Part of a small language model's weights: 28.4M parameters.
Each number is 128 + 32 x the weight over the matrix's rms, rounded and kept within 0 to 255. Layers, rows and columns count from 0. Numbers have three digits each.

# layer 5 MLP down (transposed), 1920x320, rms 0.107, rows 1146-1203, columns 160-239
130114071176106145107104093167092137163127094099160084127177096151060134138073130125112150085068148140083196105134105098086130172118158139095216129093166125126124152127110139155116120046092161085170100128033189178119121138114121104147147057
140145159138093137161136152074071153166120135101103097103143098179078156141074099123117146135125116167106115144128176120145173186074091161128096106130141188124142095139100137159110150106128119129108131140096155109186161147147124135117131053
123070178144182092113137100193099119212149107076156136138098115094146145178076192086197169180126163142131105099152113202134132138164198131138143122090155096097114169133072134103100080108097097096115198132129143181153093163087129151127126153
143144089129163129181129112145112086157100166112090125098115102156112110087181101157124163200123157153116186104123168157161147116153098104117125194128092076145113151154180143116125111109138023132136083127167076105145157103100126109156203118
162149128082086167095051145122095118089127103118172099126180140131152153161190177154172144130154124165111094130100131163081114109106194163132169106131139127133121102132139116155134156113096136167094195139083132109166189176047097118154149118
111141161072153115104094127121143117085116115145136166123099126145099079141114187081105113141135126179179135107105108058130152083093103193158125067088148154118151087128160162154146137146103196142080136107150093130155137092066143076059077109
087113157039143159112064137165132096128197185189093127075135169108132176148103158121119130099126103162079114128105175138094147134110088051110169116137135139112086155100118120095056122098141094111157138137122104194065092108153130121127073139
119159146147178097109171097124076160036101143090075163116125119092138121163145097141145136166150122145135143119143111117163135076165122105116053118130135113098152093154134157132097126123140156113127134140124111132138115126141187128139144114
111154140091108159059153136061181115120114119156160137119117100171125140145170143126128107133107150197129164091116105134129135097166172152139106067167119108118169153138147084159140096110151096141086097142133045156132189079100114163117077155
138121157137092131187176121152080223068101179072106145105110063104047137073158081129138113093120142150100120171145100165132080122138096116112089115148134088101161184094114103142073121162125150073150149126127158144150134156138076136117184112
157188147110168135135075139132160126108134136101111147112077145145143154172163196144135101124163057140125145094120094168133073148103152103126126130163130109128115181131097168137202102149107122144085087110121081132113165118138140072137124132
118091069176081133148143178144089142152156087125138172170142127120154126121139092208178105144187163121151093138124114163131104088181107144190087075087129207150171094151136160080116119065141133119091115161108124106127126155116123142143088123
118156187087114153125144075102109127096124113065165115109152067108159134115105200124048131120166142129091149168164178066147103188110125118130173113107130144143111121173127201140107077088145057201133150103038111105127171106119086154167099102
105109141164109114128110153125173168124087142110132186138158099100125151143126078105143094139107116113130033119095119160113146102132121168123170148181147105163126103109166137114120126163114148132081155152167098115129070162030099145183122070
132121160133123174076083188088108107143120142156139099113114137149136117157080130115175134157130185113119109108099142162152106158121160162142208116088113144180132123075097071094152120149122133118070115136139137108101148098115121123132104184
120098064106109120112139139133133085125121151146144165091155090106141107128128141161100114121085123128150162185146164105142091172060097146127075113189126141130143064124049206123116122111147145084131101103139157149160149103136120177114170126
164141103105178106148147117072105089130106142177107119165176075124114144126125114102089138095125052142095159119108112136145168118160109129191214134092143157150105086131128171110173187147126089125167108122111136139103139111142127157111131137
160110150118076102142130098122111135141142123088133125127118193111151114100114123112131146153132097091171133127193189137126124143098163103056074167087110155149067150187134059085104116132161108142132081131128113152119189117159075091133127169
135148136159117124089152074150165091122131085123097165125094134091112122123090121097081126099140204139056038131121070118068146209076069153096123137151152176180149123150173114139153049085131131105128116164094114122095120105146120085175096077
151097142151135201162146075136116099154166140069095108114099141108143138104143145153137138136121071110168149139146065116087107135147132116130109167182129135100144118135089062115091099173177116110096119089151165062133096134101070153145082169
126187109080108115093139159103125144137150153108107105144143150136158129168138121078126147069153123122108154137125142179155129095087139081150210108154198136145097121170110198127139099127170176170114097126077091169105154134132122098110080083
153125130143114174089093139096145174147129190158098130137160110069136131124171142089135155103115119142159058147118138129197146154125149129164178153133190062148090220137087207152132167127163201122108150135139130189104171110107184107101098115
158133112076094117123094084173165143159077163135091125098115106151098132119115130143144097151123155176115066108113092105135151147137119208082116126140136137139097139114075138089197102148125114112153152128162138120121136113185060124126116116
109119098130155091150135138149111122189112157102093112125157125115127158135098100144104088174169174099132124167082104136237130139102157127168178059159184135085086093047157143192116112132123102121144184055097066138152069120104191162123161184
197134098137056161111110109095092089065097154094206113099106072087201155099154126133142154124154077064123176137104128133102119102158109113138130101094149162133153211123104124148179146135089126086148130148110132109097096062116095091145110171
125187147093098112141120122133120107093097119140153135158105121077147078101079089106130149085149157098160117119080118145051074168121116140151171120182139141116071146140125194124153125155127159173098200171089144103129144127139144101156163130
166174138151099037202142100137147125154138074131078086095116158160163121131080130187098126098162140093112113157128061195122114197111093149075153165138133095111080118162113140105174126108128152121090124105079149231114154118116117120111122136
168151095188216090135123127174142183110142097082103161086138102105187179177079106122111120114127117153078150092130089131133129140133092148136093142153136111160142133119094122120198122153121109138085130159078158104066124142087142088126154056
104145170104153149131196140178117108189080074144120151152119074126123083103146073159132156101146122109166105178106125152160187133091148129175193129159118111127086141077153139148084132119116157100174130226177158151161139191155132105149124110
110156089115135129148095127125084160131175085131176077207119114129130115104137114146202088111183143124070111121177090133140129014212070113109121114227135095114088124189101148139115146131133121183083169130165153160138119174101167124107106137
170047124101069110137146136072139163117120089185142101122111145158163135134142132063099146188185101094158125096129103164124148117158165099116114135056101076134162136156159117114138130149153179169202169130161130115124138116164113158130133199
112146132101159076122098128131143106132146126125042123157144159170140113038089161098128147159128131126109127146127126155140078135094141124142144132131135170177133120163095102148103175136075160201170235111120124094163059136112091107121157174
100112143097066153181098132113123127165150138132097092128111125149153115138115186185106124120159132149151105107156155114113097123129122150095132141103177115162072120154156180158143061152134170092133162123123097140129121162087172130114091151
135125061087111126111106159150075104041094091110104123163139126132162138120114086156119097139117119128134145114099134108192118161153168182150167161170123064111179204116082097114179143168141186165133133115137120115172118095086130110113094186
107103160168104179099115089137101084098119115118152101095179173111128142117110205124132143136113113135150126102116131110128131118133154157141169086083129106081083172155128074086131141153162137124088102162127158126153084115160129085152159119
161111107122138141122118095037116139147117098138146116093169174133169110153161163108151131107177175187130146113119140153144135112078090137164115162101167130117077181171092117157118147155147165088150139200106106152176104121081197087155097136
150161107169157092080138123141075167118139094130113108135129116056153106122141090115132167083042097103133127143120168164071152095072179153143139108155156112133054102144151117168089103126131115150162131131169149135119126143116144094118146141
190196140142124151187129114107160146168146196117119127121138113119102170123165074086155139146122147096167106102105120211127152140126094183097115158100122140115133131097120148125189156144160065095179093160090126174142122120153136086127093077
183154180139158160142066186148134085193081127128137133151132145123176145178060094122127137117158150126125157124069187112170120123158132137166093141110077122143128114109110084109200106125086150069119143136093066169125185111089191079107108182
178088104150158062165080112150154124087080118078120134056062108161120094098145156106113144145105091158049097086149131091085090094181161110125124133126140113129149061106107117095170075161056182174080088077108109071104114081077216112145161132
196158119045157155145096114134111137070142170126127118173110143097137137109162122097168104135104107183165126153158145115118169135105167114095182110119087133153113082132123143117090068071137092151148201070103145156130111119130147149164071108
170128140142104135125118167151128167101076120142131097122068105120155142102193158178125095109170186049156089138157114093181159114088148121148095146138170179105083116149155166144162105117139072135120146082085106119077077125118174141131113118
078151073119105181133113105168191103112074155133164131190155139149096135087084134117087126179157172126105080076181125119149130084177156139099081153112144161151134155140129150109080148108102221136138140142144129149105120128141126113112109126
165103188111133126133148086172125112139126082114112104095151135151120124095132131140141082137181184071136160168072145174136161149120138151150101112125098086178145110130134176132128109110146132115085151119103107138137131133137099134140176127
133128122140088128154116161132155167152119084105139113100092185128171107144163121074137103122124070150143187151110160188127130104188139174105095123091141133087081126107131118146117125108162050139162112123141060125115146145073113111118094130
117111110100149107195157137128118120115162145139135119169129085147143155102138106121152109120131096086129150122147106183143049174135185129066065088090066209110104171093121131172110112130154099111155179087108139174086093169168176144112110097
108138180103153106155089112136180148123142092167157158109194156135090106153137060124125155093181160181158098106095153094141158099125129118149133088177137078160154184143157140105116145093075164138114118190159086071184177116165087161131164165
160154157142062120128198080081173132080131116115088125147087205141153144120072102179132106176125129178155183095103127154091155094188158142098104109092119127174063103104118170114133165116175117083179095124114118114078116149143091196131130120
089103116105106150132105143079172098143168141088182122124132090098115161124125097130093128138094122114091133148099175077124099157157153158119173113126156094180119086084170137083099180137089092131159135154167122135148152148171113134119144138
142085112083123173073120125062157115098065085114103153120094132131123170138130080052110139127129112155123118120111137090180108173099146161099125193142063161148117133109145119116097119118110137080146107137107135143088149144169191147109146128
119161182144091136124166165149078111097111134136155155183181115145114122134145157157128174180125136079141101148106154195140140124137114110064114058141151096099089087122165127135121123096103092170069190209115165173056097144160133119150088087
124106174175161142141104148190079126139109192120100123197122131120187141113122106096117164173091135144133176130189219120180159149138121137137139120150098124146143158120113104124151134103115128132112198132092097150146139044225142119104108165
119183147149089098090159180141130047133131100116150167152217127163199104109166173137148117154117158100057119126199130129120080176117124159109130070140138107157067149096113108145105084164161134113122163090207137106146177132175121158127165095
128166090127112144155109105139147070098109138157135092120160169105216065140097094152191116122092124105122172178130095116127174153200173095129155085088210137110137151141118105050085165111139171197147132110150114165147116132112104112144112100
176147119113101148102157142145111133122087147125167102187121133096205074122100110143132123133118110121178145136138142159114128142153111128126091197137181137130122071070071089162110104166121131113131089113109201152156114115061090103147080159
160126106151078103178151092086123119185085146140123157117133162107177066117052160085080208078105157168100132144122111123146148116151110188130145085122122058094113124103158139147126119163128177174099153143146149168096137092129150161128143108
099103130063130109120109120142127056116137116126129159177090104108152138130107105180095111115140121136091097146112117167123092140133063154114089127170104097108158131165160073117153154165119170137117095150158093129113121105137113135070133082
122130121129126121158158134111191111135096133115078138177112138115087094135125082102150136146143154104085129155178141154131118116127083099139154111151185217110171104178117164114117103122147143175080084124199157104151149172183099142134134072
# layer 5 MLP gate, 1920x320, rms 0.106, rows 1147-1204, columns 160-239
127106111137116168166157131141029161176147094146161191110118096071136119136161179044097158114142199121140138122108142138105141169137118146146088083117145137157148086120142115158158160151121118179160140135115124141166127122168116196184122103
142147105122118159045161131070161186119139063143123131136170162116133162153160112110115119193127109102186088138108116079170121143115127150118148166145211103181072152143100066106136115107159115128103146127064117070114138137096134124151157155
115172106184142155136109193146144135136150170138117102181110040159131129091165115122122088103138166089114169160150122115126122151129138161115077144088084124120170062093124159086151128138145103123086212123131096165090163156103120150046079114
158106125168120118137124151125202103104147122128128131120162085185116129144141118158151090114208120139185168132145187141120128122146168159098105078131110106130113120084177075121139125157147123107149108151087175108139177160106093131104175115
167140133144130103106142106052118173114120167145136110147176168123149180163132102160099122116060142069186112080116109110107127093162117135176116128175148095112149121131184110102189133134150081201165190081140116105126082075097164136150126118
173174112134091086092188155121171150076184082114127175110141163156102120088146108076173113108114111074211141111178154124094094100188136160126061119177107133149173091195140138146184154119109168140107133132118178111109162121173166087165101117
124124147095113147164103158099103157128121095121160068146108141129121139098134096117097168121102087068157125162150185127167105132119145118154133102183143163171134135125161100139145141077201160133141134107147110153110136045136181101131122112
069145096140133138157125123080178140144158131108120152127189117115040140083124188083101116121091114097172091136166158164140129124144170080172147148141148184101111126084166153169135115117113143094152072171140155181109156185138131107113110096
103126087097109144129176151062067159125143139144109101122087105144102130166119131157113127159078216153175183109140112188135158126110144082088107092218159156078116125167143127183104118062086123162126100184139090091123095169130141096076160164
129114125152077086185076137172171106154159118165139144147127122147131117163133049120126123118119083139142089073115098122141101097089138131065112116114098169080101141151154138204084170094135145117182112139170092173062100162154137052158107100
097102122102147122168106208068129197095103166149120116093146209118120117098057136184136130129138139127178119115117153094155147077201147172089117104131068101125097143090193119135149200107052122193172097131150124119158145160171158108078138136
050078080120096107144084050124156186108131117099150089124094175133153119105110118122154120155116119166146148157127094135093133119135105171160125147116127100179165108146130219073138096163136079093132199181093108138131195132151142113106169104
155151156111104159108170133160118111130132136130137160122139078188105151109146141084140113157146145092106102162152091144178109084158143193123139151180092123108204137152148049108139092169125170161125138178162187076145086157124165165162133133
147184085127146148128092147160133131161160182141091147115085127157121150158116150140171153140097212151170077152158164158151065167071111172100147182106152173121162141108069108167117124145130167191126186133139087125089113087150110127150099161
107178135126095132173080123122091174091151092111063128104163140127113163153128144137073122115139140084130098066117162097153100156212142103120162155139162125104126163142157151191148076102194118118088148136138107092099173087137153158134077169
091080128183086099121089156134120115107166128141053164163103109132130162120059139139107153119127104129132073138113154111124156107139107176161128165139118077103158055091140144161047099155130139124133141124136130137157102132100162200130072123
073167159118089100106138125084098123168058128138115151082138115109111116141167124139078129152141154182127133166106181089151149112156119119141145097147109106153131123120145120151158120139097176161117134150142207089127125132127145163124106123
104169191101073105071094150144093107061146167100087151110125186075146167099121132066196128072144175145162089098087146193130206105131078119088084111125143144053137108119188116075132075174125141109157123141152109150077150090100120121123120145
165133109142084171142105147093174099163121104101059171110052135121059165171086117103180129098124131156102128177109085123168095130170100229143149110124084111148104148133088113148146175120140106181133180151092096100140105185172162074138121189
113174099113096153169173092114098112164101164114169155158115141148135100138112093138120138129049127147129162128113143129130113122173162088098128134150109132133124191133062134122116132083072115098152138123092091147128102136089141049145111121
118124091124119154161136157130095128121180108060062111146158125170137127166121183083102122122162146123204115115103106150138152089125170114120144115157180157150124084113151162118089113162181134171076118157100164100088080137205093118084126176
170096080122089124115117038038116106129131115144100098118131101128105115085121206159129131114081191139177121109090128198138085144103107113116112229133141203114119072165110162143077144133160132108134126123085134150079143097109116132210143119
126128165091175142165118103095055144181181140116160088140091152166130135122105143132167173114111184188207113103172115110096154138114073169181135085121143107143153135143109125091117134096118233217171102172165093147081081146073072114104192054
115149127075091171190160107169098164119086155083082128132101101112116173104108101148149096085070109117091130133129138122099163121070147125159206134133118137100129135176193183068147126172120115117164118103097114149097079140136149144143180160
137114096137120085131124162112153071179109104183122172080072136162122140114088151150159113147091142099174125120127131158200164104113149149149125147076120172151128078178158133143198134085157124093101129146158113125080178075108122123164116121
141148101103148095181113163137086131137141157127061093117104098144125107104101158179107168136097157054072116086095127177097082122115134165164125159153156089136147162154153122185146075112091095116123152179116109158133181144111095139094085086
147119127133148141190081166193124153118157101146097097179161089152097094121096123112111116119172167110161146132087194092140154124133152074111108162165172093127156154152212110109147090082186130108097122158132146153113165143147134106138146091
132165131168195120131115126079128132108138094129118137149141118207121091175136094159068141095091124157154209145164107159134141116108134092110084119130112104102183160109105122115123096136147144066064120095177167183107165057119219108156155103
020099150121101083089186126118189161126104154133120153090143092102143067128165164119163080132182088111153111090091113128097150120020156131084150118135183147105132158103135188112090169178108148121076118116179100125099100118124107143152141127
152133114144113077119121104151112134176147140077116145077135102111066103168110118156127183139079151205136079081165098127125117130143165079141138150052144119152130063144106134116152098129139113131131150122156104154104102059146166064143104123
179166121172123140105107123169143147118126120144081066151036138123125176198132103161076155104167144105150159154142128137202122087150121103151102139141111086156164152158136114131124110138109132145166073091096114125170112114141089156169094124
103114136140132099085111160128076139076124116106100148136098122060123166102116131130142222100078112112149110101074192141109094149101132134113099187122144123157111141129124153106153128173056148137153157129132100137113106126095156106106123161
160101139128178084171122133095077164089169196160198112210171148150084074147127186114186109153080157123091128133120091139119134109124115095146080111092129141115088067115084112147117059130167114118115127170166097081129124121094068131121116123
128140085079095183132154147044113166173132185105125145177088148101174085115140161129140089138136129135125110134139114175119103101162131072138173140145100082151117071128190138200131145150147091101130093093116108139148091125147167082134125135
172123070098087127166084157148155128123179095152184143103097142067149127157129105114151113179123117124107136084133135191123099163169172053139113128112119163114167128129069182099072086097133097173080104092114158095154180139123092118132169083
170128145103140136104082160134186116149113147147106214094141118117132184175104133064115171151128158112175169099144119179187159163093168097172149129127137091134096159130143146131162156164188117164151114097196160144106137120052171085188106117
101108145115141135115153155092157157085119143114096107121167155107136084156128133111141092136162102153156159119214128120095094099134193163117130127130118165210079083150072178136166097137150197143148108096133119101104140175139157085131144132
098086175100136166155170076088142157154123154138138103138128147140132083129118131133143140121162146113116136146108112121117145128135152130103166085109198143115079129157152091065142091157138133151098128147113105149069179144115202094116139098
155080111117101144165125160078106108180118129169147083160139108127120071160134125144159129117099127159161126144129094141170161198131123123146142115142112145167099102192093090096074134123192170092121122101116121172154176154171099172146164178
127118122159149063109125161160140155188102119107101071115091136131120127111120148165106122140080106134079132040115076118097121162088161153140169161190158145085098161125101144145096150122098177132117132129115140138089124131107095127072102135
074083176098102061093155165090133116124120172127142132092147147202136123154177134085090103130132152119091147081140149146128134094186137107155114101242069104077122133143140130143133137131128071130096136123137169173163167141119095133140144135
158094129119114183095150145121118186109131137106142158168121201126110097122136186068084080141096087129076138112161111178131075138139145099118130155117129147093099164114142165135094129110156150135095125132109084147130142180146141160110230171
147097127097118176143098127077095098105162147149129109127077167128099154080078114124141185178158169174141108160075116156142149111126101133116126152118163122096108176098105151091074157097108121129134182115066065139118123105156139164107122106
147127136052127147171131129124102154115100164145145160097117137049107144168167136127123085179103089131178086242158180099100132128100147072132142143082115065122135089084105163172080095201109151102129075127178094141101170075138102123160126168
121132094106135079178155108172111139139112159199134120143159079137165143123123144105098128106106133107133116098117127082107136146087169120126061090142132100113188128129085152100122123079189139114098130112116116179129175124154131116096104048
168137119117102139161107107120102091146191139109080138151066181127190106107172136149126176110124118155150109118160156160114119098111161099056131153096133124094151188063163148141139137109112115176128141146155101137094124129139129123151195086
166169150095054127181137167090106164153144167096117131097152143193146146112110158167131130135128152117146159091121143176140125132153116120090179113099157198134146143192106136109178146118141116138109096132126106089175143171157124129150124113
078157130057165157176144149100129141157141129108158118133101142096133116184076175140122140066152166144138132197159128082097097175118115147118164131169101114164088079170132092125081145167121117074164128117112108151100145087141168141114128154
107143102107130119162160126090088122071099092143099165132101127136136122094140126096094182053075190134126142128135112112139119078134149122126129129148133128175097092130067115135094165073085111143152136126175103138157148124132116082146111104
113119097122145180164095142146105132123154143180141099126127158148128157103149173155151138130040163076111135152066133124191141150225132128106099069186110173124199122143106117112099121096147098089106098073151110145096157122152104107162147127
100162110157117106111169120109148151096192133125125118133125150158203118079092160163149083108129136132098079098140151094176133094145122120125159124102133176137116080196149204085115163160167125134124123148203152089143105099187099124125130116
185111139108139099170174103089112081082119115129115103179126121163125103079160133145183082101091162157171136133125124040143101108165081135141154109183088077089067132177160196182096134118124102205134093110128135096150123166131079126146136112
144137138132107093159119113102167107090110133163169151070066125113083138115142205141150176144137131148152103132124143093108094130093138115129127124136153131165129170138148084096166091119132173105119140188148146146141120102178125071170100140
142135102179118079097076109111157071134115178140151096198187122097117111082165148129067103159108134175067128165138118144183106090117098086078135090069155072157166174127117174169123131131152100117065123104166140085125117182146115139090100090
144104176124204144126118183154149184121117086130165093143103094112079128110076109165088063138157096079113168147136057168050150139162114099142082131166115138132145113175138120115120132065089133135132144104115125122110047107148127074158112124
138097098108112115101192159124142100066131172069103151136106165175139070172140100155107107159134116072127086110157081156146146117130122152167131058118137085067133126152124146166132144128115147154102158126113152161138148138153153104126097098
125105123116153101085064133142133143093146112136132061165170127124055130147118086141118127118118131123094190136131035173091182165143147127157094148172115121136149201110112195102125125150106112148118125133146082155204153180118119098111136113
103096129141103076098130090134107093171056113092133128086095082116131123170165154154070069171143208096172143148135090128089131153110141152094111173150101158167129101137138170128115144106083132098110049143151111148144150058118126131138192045
# layer 5 MLP up, 1920x320, rms 0.114, rows 1147-1203, columns 160-239
141079146140097067075133112142160177125163134120068097121105080145111162129108162132122149118040117126136105154089106170131127094110155158150148110114128183182133100120168142166140160129116165112118122164156222120089169100130098106169123105
100123142090146165080157174148148093098150101173130112106102174158131182197112115141139070150148176093153139161128105160183115103127128086156113121170127118171134082064081134117140160126126148139077129115126127133118153156155168138137139101
153111169157088144130142097185108195162117141169081125090162179089148154125149074114130108175144129142073162120160128126114193109049141188162148062177110087147133094115174112098149046062117159111131155149131113104111146087053110124114123122
117099164170157107150144091107189110144169146134130105106090100082171152109117120094130098141095142159083166111174108096086143108138177145107118121135144077158113071100142161116066160142124167137177164099146177153090081096176159111103130103
165123112070071146139187134114115106096111099086158127189119175123150102150072111081129115156096084107116092128100123177152079097098139072082168075074148118158140115144165183163127111123046116090107139108101165128124144121123108116112096102
153161111135179149110176144107158041128158144175134112095184142134161145198111140150122191200170159111135139173127095121111095125075153133147070130116093148197095139101109092086124092194100083077097124163123151175136149121123117184169165148
069077117099096152100113122137099143095115086151122156113108097127205134101174140086179127131147138104153135135125143163105147116132146115132148190076112121111101131159152154093125123134095184146160133149128125126164145142140090138140094174
147131118100141110125123075129111153115183114199145080125119117181127108146157145122126103054138140107178146057175181150126105150072182134117125173142142188079132129129114099114107136109143148136083171134199189107128174148154187141186109149
126210100058117097166099126159044177107139116128163134161171144106161117075097145148087107129142172119204131043160127119126081143063173107137174124083135107120133108139152122182102167093119116095130143120173104113103142072129144095109148123
140188187115163183123116098099117093107092189162108113015150129142139139113136177124082148115119141174073153082116130129116137111117171102118119161119167140133105126106077071096134139145135156099114113018186122105164140101100142162119154082
112155145131111098174115122117060102171157160089122089164130103143141099127185140145126145139134143107095143123111101145105107122093109098075127151108106137078156098101170140099121155164136084139138160182139131142127146103130125154098163128
165167087194194112180192134157057156075194102137177095128153120159058150151145127118150172089098103107168098110128165130147138136095135133189156095111079139096152159092147086184033144105158124180119132159161178155093106183180080135139111122
156048173145145113128130114175160159065067111119101100106125094127148096121195168137151113171146180130134110063120144075133144158187111142087171115153167150160116143108125149121146133139150087193112207148111127102091139160147159106181184084
120147084165163147123175156081158109117136131099137130133096124157161156164099165131141173128107221127148106181107164105165124188115123172110134135128155146135114117138086107104125100164182114119145139188150104149056118127120156100108096145
143143119121153173126154150169189183134150167151156152137191155141090132125095151081101151142133101148086133131121149132128075140172147134177080168145149131044194166065122138132151132134130114129098138138158064136148098139082166113116144129
143145143073174114114116184109084100125105161147142122119116144123152160104115113127165197136144154188136097100081103121121130112201128135120122128153141144111173150124102130111153160095124174123106102151128122071116162156172090124200100100
100126099127136112171128087140124102091157131128165127108108183102110104097137127196084141114140121130188119122162167153114108113181094187156119137132178128125115195109072112138131150120066157190097104148121079134122070150107107192173132122
097193100124118184081116094131164122076142160189125107132166151095116090071131089130113110144130114102120080112125113140126117113137119113085128106115140128106177085096114170136127134168126140075131174176148120182143113091101086065160150138
189154113147169143077151164095115097071102116097186091161156111129106172130214134136128155148120098052120056109108135143134127145101179140077154124097141127138136176158183125164087129164106086081086139154059106193111131155077125150089136058
151143143113088095123094137145136054088125096097133111093163177090126180128134156117164148116142100143154116109098119099121145137170116092130083123153138127088121104169128077136173089143118160152140097103113144089143142133141110148128183102
125200078142084128153126174159139121165153111111069141057127118142098048026088175074122121109120158143104134112101120141078101096141163116159114141164192131098103079124138135122146113103112168194186119156134160129120145100135134080073134046
080093102160077118039115149151116140141130137098167145121127129173119154072125119156107088126114113072179139125097112101128122103190131178087119155172146073115120120122164170122113190111148157105143138149064185105151113034134132128137089139
127167126098105145076168142062100138159111163126087071144197172140149091129145180141130144139109179122083200149110168169137164125149190192085114050116156102159141169122151097178212113161127130151132091135142158022091078143156129135156112106
081102098138081165095010133097097098147148184131195140105098098118124123127164148075090164124193149056124155089078086122120052143152141084197121099044107199100127104152131098105178132179112116149121171081235128167107072111162099075139123103
135097135118142091154136128150090127112120094137103101120079162123110135140094107145169111135134108106118098138158112113165199084102080117164190087128089114149098137093149099152114126144168132188138171169104120137137090094149124114125124120
075141123146136128126075117163151137131162179114077110165163110129073066154114202157094129110077163108153169069100176129128137167140185153097102128196099103096131105170075162158111096131119174115138100174163145105088105133132173179064149059
126098149127076213056135151118118089199128177157080134144164042130133141092096161068057150114107073120142089137118084110076167148085095122076188121073121149115023124134122157161146121074140166140126132146107108155146118135143140117150116153
115101107123082170156117145136106125153193132158154093117125102112139091068125198135136141126126092145107084118110093142165137127123072156154176114157143129161113130082069169190079152102140103176157132159110171078116072141094178099144055162
095173118071102139099102186137106133172103150191070123133111139110125137112113160125156057109114151176157093181132152103124150166147135170061159132146171129156130099171142176168127119111103160151094118116207159169127126150157140175190139160
091123089121128124120125146110149152145130144149080155143107153080148058089100054147155103126131067097096090097132110123093117146149055112077070077133138109120085164152077132147099105048132126050131161169134102121174112099085065125116133155
111124108152141108140069129146140120142122136096091098112163158108128154118128154067138188133115106137079125115147175179120153157172159114128189120159096166162060113154112151124120147106117162104031091107114073119124169157158026150149141077
174099119195140126153108185104110138123156134156145079080097177125132114178104129215146153106141170136176114157106116143131109150146149140110163134118105126107101078085109103081139134106183094125124163147186113094095124131156079100090115132
158123090094154091135137177116158167145153191151156136131156145157115143144199106126124099106146121086128137120117179142092038162124188103178144142161028154117156133125183121106171117105188091117187114100186108115107046085131132164147167040
140130108097169153114119138132064178122126140146110174154084093151139199113110103064094142097138133072133086105138160065084145185164106192148115134100197154135150134148117106169130167108086106123177109112134107115140114115100089128148112141
096160108112078123127136156156134114094150177055184082147139102108088101128090135218080090123112158143112085088180170117134118194100087110126181152173146125125164145170127194120108128124113096067145136158149131086155135170140137187109140079
107108167149092158155102149143093087200135105160091143131112065136124053069103107126174150073117128101149196117132167131147137139061082143105129110100119173170161158140103122158108115103136114137105128115109106117172121139140081092146117105
162117176142154094102116140098097102109175144160175085156144174168104125119141139143116143125175139139166110175118109105100119184104121077115104127123155103155170138118182142120142094168102159113056137106089166090137123123155100169140135126
137166122128097117077132080095087103123108189154141103097093116054115121162092081120125118078121145066131151061100095138134112119209102082086122120171158094174128151090126082139122126092132112154115077145123168127086135139082140104085100160
134136137106188186113105068140134138127068049120133088139107114154167109099147088117131133097176149145131122094131121123110134136202065177108105133098200137192122130120109088107137161067181117173129177089105186150137123134141182123088171136
148123059080171141214097125158114146154126139140177184145080110122117116106126077142131115118088150154132150153214097099085116171115093135212112108125133089118180043089134168103169132137105131171057190101144110163139161095155153076111084190
168167162134103133143172105172118155082140137108079169101140186105158104177153144132134156104057123108095110121131113098132145116134147152125145098092137120093127123118108092130142205180100138142066114100088099132154079119118111165099105155
158146199106070133128199166121165123032100131117166134123124097168093085135146135149128128118141122091110161136165114102159102140135173119130184120159137176189159156134120079136178177159123049069124166143129072121117147095084126124137126132
106150150151094126153097136138095117088089128114176089182074121087154180083164163090151150136062149109139119141140145131034139113167137133164119157124134080136108147138138142126117068132142152142113170156111118138091133170073096176170102102
159138105157130083119145169200095106092121113099089175068113131085116127164132113153108101110144123103150145176137125111159174126110110103175104167161101101170179119173124102103112105092147101132085149141135142088144190135123161159152135176
129173075146158068169154142119146077113093141174162166149045155123096115099115132128149135151106052102163154143130101122095149125141095167124112120153136105125171103127145109120114140110154161128142138122126166130153164114140131121111141102
163123081043137153149067181131122193068113116101105174158101170126098152101141095155147086109137055053145148131187129139136109164163095103154195120150139127118177085037118108131100130098055146135094099080150112090126113152110161096140159142
136110105163157111147128139073128103164131075122106086143122192120109115107153115111152098132139211113188174115109097119138156075106108147139137120141063108123157112134073128081158145102075135105153192107130097183054159081162142120068109128
117093097174125136081148177166162069106127136142153135116190122102085148158097097137178181131121151117136167060117135104171116120124140121090097174172147092139101151090132165161130076094132113122177096072150111125119149114208185179145153100
143170168162092090171135088114172179120114141100101114183139109101105139080154167112136143114120127095151114123192085193118095154120119136127124141121134149135131159141110109132143128084060126175172137147160152079144142145174139071128159114
130130100095137174121110125122076168066132142063085146110190123139131138130122099183134102100134087113120086144120122138245113096135179097129144108114098133144145077153103143144159145142105122174133120109153099110065163137160125125120143134
158141105174101092115161140133092128090135111119112163073146097117109132105092078142170118149145103153139157116171116131148146162079088081159166134154121099104113164124120115077135154142122126121144163145040125102095124091133143084132080143
168095109138117086122128111116101187143127143136104179080129120109109126162095126165141129042144091141175141136074172101080142115122075069147131120144133153216109100070116126132150186177083136127068161109152114185140123119145111123088111188
130111086138146133117141066136130138137153174103056114174107172179124111123118151116146145162151107190095112135082110149032138126085108145085167148121091123075116122167174179183145112123086151110095126140086119115169123110143140083137087118
113097095126160182157150173117135179150119086072127081111093123140154235051126142129154110093146098098116138154140120164138106103115141186077086126114155099118150115101088055145156119224089144122085088167123121122117123156129120175122168164
132107099151161099141167176097102128066136175065142153065178102168091126124141157066160121135166125155146144125129081094134094115140108124130096163139152126106159184157185072101083143092093155139109144121126121194184145114130125136101146178
173118132110091128080088079157115118147078127109143118164108121144108165171100129093127080123082106099184096056142106104151124106114143088091131116142126089098140146136143146154129069073069094154167101110130151084179088134100115137138166140
132090140167132117112113147144111193116151088100149141164139157085110111127104099092138097085133127129080158079122118180101132101108172137084133091142078132172173189134154156158123120178082173103140127179108165099149145153190134182141125116